Part of a small language model's weights: learned positions, 475M tokens.
Each number is 128 + 32 x the weight over its row's rms, rounded and kept within 0 to 255. Layers, rows and columns count from 0. Numbers have three digits each. The size before them is the row's rms in percent of the matrix's.

# layer 4 MLP up, 896x224, rms 0.129, rows 453-510, columns 0-111
091:131109108171137097154172177136137134115106160116127176125139172117106129049129156154163156105087162142105085140166154111177158166092093164136139115070221105112127126116136120154132157112117100162165119153076094082185143124133124088177144128123157144031134120079163112145173158054154131132161184141148137129133134076170167133129185124117
094:143130103109105095175107143114146134106157154181059119068099146122133117162163145129142110109109116090083124125142084080140146145211123116201140116052094127087133119133111129133166194138150156130130089105114196193111132069174145123115123165199099137131119192142112130162113114129073150123143124109146103152013192141135145123117082132138
087:117167099111103152148172083162145157181164148124145115060159102162059098181160111085079105112165142126147096131126115175099104201141147073108053117086185105126153144186177071142122147165046168146078085156101093185126143161190148103189180171131123111150138086127116083084149126135129175193141104112121147074096120099135198137124117119125
093:175178081083124134136103119119136169129083100140173093136129148181095104118150119164169132167115068143171117125137112144097131180142074136122109141172143182113098091124113149142143074112166166100101096113143157171186110141084199179131126120148167217113126138168145116071125185151157182094112110147106078144101049071094144153134130154101
107:127106134170089088082149152094084133113145120114115101134156119116102171127185066118112080176094077140154131104086128179133090120104148125152160110208091201097105101132159116139182157135104129121128161131153132092131155179167148166092166081144148131137135176127117075172142102125163112142144093147120153168072128171094110168124123092157
083:111141122111170149105147112091160145171124095109066180124163100152117082099118191145159032109120157117125070101135145184119128086093073086092134098145121145166122161220122136133177129136123111126148136112109089115156122159180150128113108177162128127102158107167126142067121116132081159130170161108125123107179120164200164102106172099140
076:164099155143179117071114096128176141086183095072133152060077091159140095164138155117051109135151146091113170201160154047121079131152172150116097147124117147151100125148099132096106111139090157086140161127144159157140106113158134158084087129113142139129146128091085052138096144135137164123130187015118143182156141160097104149135184162127
103:098118077072122190116120070112128153130095153185194149145203089142150071157102077088171103113064125130083153172171133085191138128161143129111129118131205158138107075152128107126180126161126131148119123119197161140133127152100127106142123142103127142083107076133100128153140164092139178097118112193127097096185097089174145079157141154132
104:149138126125115159112167170119096114098112148130108169119098173128118163073109156161132190139119230135181120081154126106133093152107128155137107122067066164169182081127123096103122107095158138082131160138115158117070134146174165091117108152113089124082110126145158080107186202135111075059161117162080100104080180146079190097129125111135
101:136112066141146153168103144144159095079073127127129117070076137147131114159148091167107131151165151122124144140118102128068120148113174130120178114178135184136057118182098166140161194153083117111118134155153105100095129134193175091181160108146140135213190099089157108107183126174148136130130110115147119148144107113103115087134122142090
093:070120138108137133125153090164144102094160127145143113188138164130156129156106134161160132155102079155174108105156108100147089101127155096066086181118115178142116120130144122126098088128136131187155109127090095138192161046110120130148081123138093172086145092104131094140140093099100135089102175192140133165065074159135167152166146082119
090:120095147144076072149148094170165165104123114093167123106168093166159165158076129143110153085126138123143090143152169129094158135108096115104164129175137137108133152083199175157063079129132130142084076108074106163189126141078123141126146113141175155170071048093137138086153041093163118130125158130128128137191189105159154125140162094105
115:158132123165108101145159175108145179166178124109065180121122088206209112119145203139185111118095148124038151142131127150121110119118147161121144132184152112141096159143142087139091171098114078172101094099117118166170147133157134133144159102147132128122175157157129055164143101120122112130145114079186165125077140114137105173224107153160
110:134112145091103061137064133107160046130128098057124149156162201083171134143138168085117102188144151203127119102138151133125075155139108063124136163160127169154135136207126111118156128122105166058111096098119133113194135110114133094177154136124077075091092122138125058112107076128132137130133149143079153084187193163138143197176077164087
085:126142090132057130147137186162135182090181085093118164142133081111097128134152184136103199152102161151180200128158172125093150113001137147109138092108134112077102081161117106168146087108124111132137111106127104111112155128143151160148148102114140147133185145069094152112137105083203116093141132104114152101111115175081135135129122105124
090:119158128165114090180157127119077125093130112135151123126112092107132172096125081168101174116174115091077124145116165106130096141123123109131112128137131157142126129173146118108114117164118122194087113182146139128118122040111142123109111095157135102073181152101159085140157134133173158134128119111202148139167134165131178175056122120132
099:132160155113070085065150169070085154205146160146118125121132092172140157143121126151162128132141127112109148117158158139102122115094162119171119126105054169164108120197094126118087104127107126100100122129173162085148143070143182111143108131089176086112110140084142141129190126151181103131178182105135160160111096185072152077091120068149
095:157126118086087111093125123056166085139191136153167126167116128125110142172099111117156122135148115148074133060157111114171119173108129095012144135084133153119105134144124144127044154131147098136127215148122085102145184180151156121142207107136127104090112117085135132161133117194080139095043147158134159147119118093152162111181112036089
092:150187111050097137138171110150115142136122123137141191137130141139136082122161105121116171191061122074106139193129127121161167084110167165157132182150111152132099087104081148152125134109130122097109134109091116103152110166163109202173102084161162150149122094086181099118107150105154073101111161110120124107132129055109132143176140137108
115:169149117119170045111164080171156079080121118153173108115112189136098122126150112113086138112145089173110100157115153129139088090150105143087122143178107117087097147179128085088119145114181120110129170167109122174075171151147133114090150092083131184175186139096164111165124189077121047102150117163111105143153164126152151103140106111149
094:121096072133146089108097078138158177136152106184106108101132104066163118071172111162092211108126085147114121148101125128105159142134105039116151102100192104102067185102184160145147169195113172116131093096152108103097236109140177124113136113184094038101119125148185134110168085084135132150206119125078124169147119139124131147142140099118
098:122088116212074129116195105107082118106147145108157104094136139148120120104128125138111106174138159142129090117093123132115164082139159145100136065175113130141112127104110177128140062151073143120153182135086132117109126085140174122152174098168215094105117181087158138149137125174142112152147141144077080133143104168065129099117087117201
094:122073111123125184071117110116147122145124087124176151104173145092143122112085175132112123109147182147095104122132172109135111088144092181117167110155144105102133119156176136177158106147118142109168140134184129129144148126103131081142137111149150082139120154216195130128134145166090157171174103157163047137152100107122098111119115135086
097:160102176096074137073087104127086131084085134163122121083116117165092155137102157091168065148144109097158148202164131096146113135119087142118121117133129090106139098142186122195141054142138155090086128134131134184133109136165136124122171121090131222186165161142119138106077116092115145136080183166120164123113096134091092120116122114134
094:133154131163179156083138131175163108083164138111129106139137125145123088148158107154157118119139175121163104193180107140098172086159115068140125096066152123082106086106100099155139070085075135140110146125160174117176156110112151144139145124180101177120063117129108118124090116123141128111160114135138148075086090208143152175123186183097
117:117115131132125157117158104075163171106143131127167100119137187121116132150164116088097149097102117156099143190116096092110148167112157164094221145154166156151147157154054133141139099113101105103107161069134120073173145147129127152092132090087125132105100119105103113114133136084106150170169124088117128169133159108184108152136157147107
106:125084145093099113104153156127158070041084119148098174179148133169136088159147125120167181095134141071129141134162115137142139109138114119148107187132123120121123133198153101150111085135180115142127116135084103084136135119108141081118147117114140126074162117137134162159135120110105128119123121119187143173120053181167098100119021109128
097:080121140093117138106115096115061129128153130153124172144167135112149156093128183161121147187067149131146110137163142159117160094148155159099148128117149135126097113164143186071155113068135140104119095184117192177115117147071049140149137192102103192119095114115122181120132167079104071143099162179112060179115171124086111121135132104108
113:183115130154110161125117119111169124082109096199124143083167187173155116239133087072098128176188141136150153132166125065100172152160090152146099119079118119069157107177115097086058114116107122116134163133149130159052132135098165080132101141162133147100176110130124149153154138168114101103128153097081138088150154103091113107176112147146
087:164136143069150186139145119124112168186141125070107132133220105137146150087115141138109166112095209138106191168119135141114092108142130106069131134074156096180126117157161093135152103160087106120082119135123152082098127165077091069117132096119091110144100143142141112112134096120167179088091186149156147138130172118129092163138080102148
090:102115130114109175075120112116124187168185142102147124138126110110110104099110140103156130083110134141096095119219135097125128148100153130152204128141075145108194073122115103173129117128215117191130162190096104207149128178148173153155115144072155149121115173152139107118123170117137136163164156073180134125137092158073144131139148144144
095:157080099141171064118114100133159135098131142154200076115093107124104123120137073126166125148170117076081120086156180140075145150125179164107153087129117135086143122117110045124105157060180194152128129155141152103167116095113133081149134154086143134136081146148110119134140160078092100138068139138109139120187149130142135170130141115145
100:129145160067190116060165111106147109151126141117133078103125079103160149117068120142181181144115173092116086132122160150130127164090127118120117103097114089076149153080136117113157076130113157129140087115089098154140136148126158160145140103152063169120058156126131183119176167102111115070117186100083170071215089067074133119126123160119
100:120194127107103099158196143174136141179093124080114089123134158155184109096096189137095082117042136127120114089179158123120157084087070115143118125130134216121130099135112162140182129151112160142187108046122109109116067097154105072130154163174147125111087086126161163122148132112078194096089132130158133121203067142124155101160158108106
109:153138091127158110151145117124131065074103140141122110155187107133125114120155109121129093162184156140134099096116172108183098140165142142100134113110175103106102122162189110032159090142143171176176110184154131102107073176144099093123126116133118115153131127124136151187124133137098202081160194119141114199137098124146151069193087092119
103:189100087109124120053177101144061116126131126141136122131147077153200129136157106151165148152055168157165148097146146137164119143050135176169206118123156161090131094055115144116120131124093090137105112152172057126155122155202133099095155093158101153102134112107095115115153142160164146102155134156127133082099079160122102158124124136188
094:138105086082157094114107103143114109152133140163121153072103116119149140102153151160127159097134091119170070116142144101136092111129098146149188069184134130161181136120161117155134157138109079157090171124108139121142160125108144093097154163105122058097095163128151071099094180094119161170166125132152117054149107153139127160138048117120
102:155136073070124127147162162146181085106154116145110192077087167174160178124128077167121242137125101125147152196077108170100162143127153128132133133153117163076133194080165140157147075139127155174136116122159116105142094137077113094128075139094138101159115150123169114111151095146120175112113122171116184155194092176116141095104106134056
097:144077089120134161155154138140134123137174146074152114121095152182161115052098098157114090058127116093147123112116138093132130112138093141134121125137108166095177083118115121164101153103124086149107212072072143101094119146133111166150132176112143118088128138155133098120124052095142129085141115072130144091151152163125180160169074123115
093:126112138084138153093148094126181121119141162148165143132154148120069158157144068097083051127144121114115173105125141106154130146141169077081118103150200132113114126147155118144164174166118156111153126109128099213099116144115139100145139122096107111225135142088111076157150106145136192153134104044143131149088093154182169193123104159159
096:137166102110161098093182108077131138146095125154123108115164109160128094114139120116097137135156148135103112164098121082114130133118107083103124146080111148117192101149192087138154139128122128194132059107134102168126138106120096149046163187104093194102086093097167137065102120136117089153119119145090161093129175151096103129101131121158
093:101137154137096099134152112135172184132145185133138194130140123157097159087113116157192120098111152139164143139113095116114113169134134093180145139130149188051106135091160117163159137146102184170131088118139175155140098113187131133082177102129182134195107117105165144091192135126104186088130111145063099147134109140072079063134132134090
096:101152148169085159140120181161155108148106118184067078114093135173054043131143145149122130106116157164197076169175085142081128092096110149198134167126186140164112167113090104149093111083131098116086081134151107067098119164078143116129140138152143074095131085189177112091104104137110122173168151107135095127121152134167147177116111112153
103:139171167127128074088108138103043123050173134138157092081141079160096145136129112117119170114168107116161102094132120130145120091125086186109131135180128112104117093090141139165125123115214167179154105179091179160189117150143138170138170114065158124164108163095181139127127118094121159103143118178132127105147072109116166157091165081089
060:146128167091136150108142125116153101135110102164104105122157163171185122120150138160148123125165085077139153104119176104147138142144103122112113112158130173165164110145160133167154116141158114097146109111163202177178124191149150108121092052125131196089160128144086162118119127164171099114106175130091146092117173110119126103120139142073
100:159150093118154166167143096165165188087143209134075119088137106087120064118154099125131156113134102132144121154097085116156132117136180156103153106171108136097136094119126079144127140088110056111116154118181133092155121198180081140090160172135134125080127140159135175111133223136122116117103121159108062128105084157184149157087130116138
098:104158115136064132122180108111117142123119128149170134143128142107123076162164100130127156083091139146158156092183133163131147103143177075094104143115132106224095146127123187137130136139138158120103133084075105116096148081149113127166180135119154154128119098116152138146122157082075101097079124146126130145169148111108110081151126122136
096:111152168178139154172175145128121093130113130143067097143107081161117134169106076171139162149111132125147162109111117119098171123160113128196118094075109172074192110120119122155111104112166072128082137110112139103127157117152157148167160136143113142096113173115082153094169148147122127095133132142090119146126104125108099122095151108140
086:103133169132168129061171075109110174109153074187111163117117124063104143159152122159147108137131133141172188073128106118131095190124136139092123116121112092105156183151155118140091121154099114071152109128194116057108110166189105116160116116127141044143106088171120143124177121113094198148169133091213143105149113162147130172066169135112
104:071175091090115171180152114158125137124087084134136073147152115131153098098113145170175103119164121112050165148150118129158115187149105078098053132099122124142105129099156115097148130082150119188137127141109125060157091153120142168156187157098172117148105092117052083144170194102096175204140144138132121169184128078169142174156141140105
097:143128133127164165184138152162145176104166122063161191091130083046158105109090118120086123148095098078135105142101177133109142121198202058133108131131109126160109119140083130152151183098140121098142146102134107117130170124144053159077157078081127138201162181048121178125116142157101127123126095161125085078144175155069114066130165116089
092:159097174143123136094184120162116150136101130108165148087153107111068054149068124120161198155109118149177084185079173058172103109089146176130107057141172128064180137101122094140142120149189097131091147147120106124165134174131144122108117125114166119151156123112176100076125158195118174147136114072102089098178173173110130124120126118138
089:171145115105145075140136150171116122130114118112139148131088075111127145135152104106116100125131079113174175151149103132176098118112079105166149186086141136127094118068103051121159146108175192117110121108128092104142193127147161134159135111172106120128111104160115190153131100142185079094126177063128095088158125152153154082177102103124
113:129086129172084136196170100075140116133151126132140133075191112171119078097121118170099116144120123142165107127161125074178195139176144135111126069142113144175060125122148091098130116121140146179182119146157168151161101155107174100095046134165162082160174079155121122124145130122124086113122121181153139089138119143130078040093115116111
103:154148083115099136119132071093126145125148133070104148124175208107102109196122125164106076166131080150165174158098139100104116102184110181173153169144079133106128196065141114126130125109135164141136114147129100189107144075128176102144120111103129150128126049130137146132136129148121048140131079085106109107190096174104136139134142142165
107:095126104192153103117102103127088126077114149111119127145131158145130140181130083155248107147110157146096095202116094152164111099127144159164157081168161138129133104150087152113196101099194137102122139094122179174117164136164092122143142218099148133145083196163102144166141105104087104151050165105120141147090108177092119146085093148089
100:116117124108142195114100173123157132144130117154208084112126182175096087116145145068112140162103157096147137094155176104166153136117104090104146139110170087106110140110168148096138172144112062080168092101172061096191100170151142137084192182082153056151099146125146099091133128097117184113110141145124190132141090132143143143095100099140
104:172126081121162105171109072140126081124134160160117181135138124089088131146109131147129101158122102140145123115074148139112106180093098146123137132141076106099156140124124101114152135042149078153097097215095073121105141170155137142123157146108111181119115103112163180168159172098019079076126131178128136163162127087184100189097137182133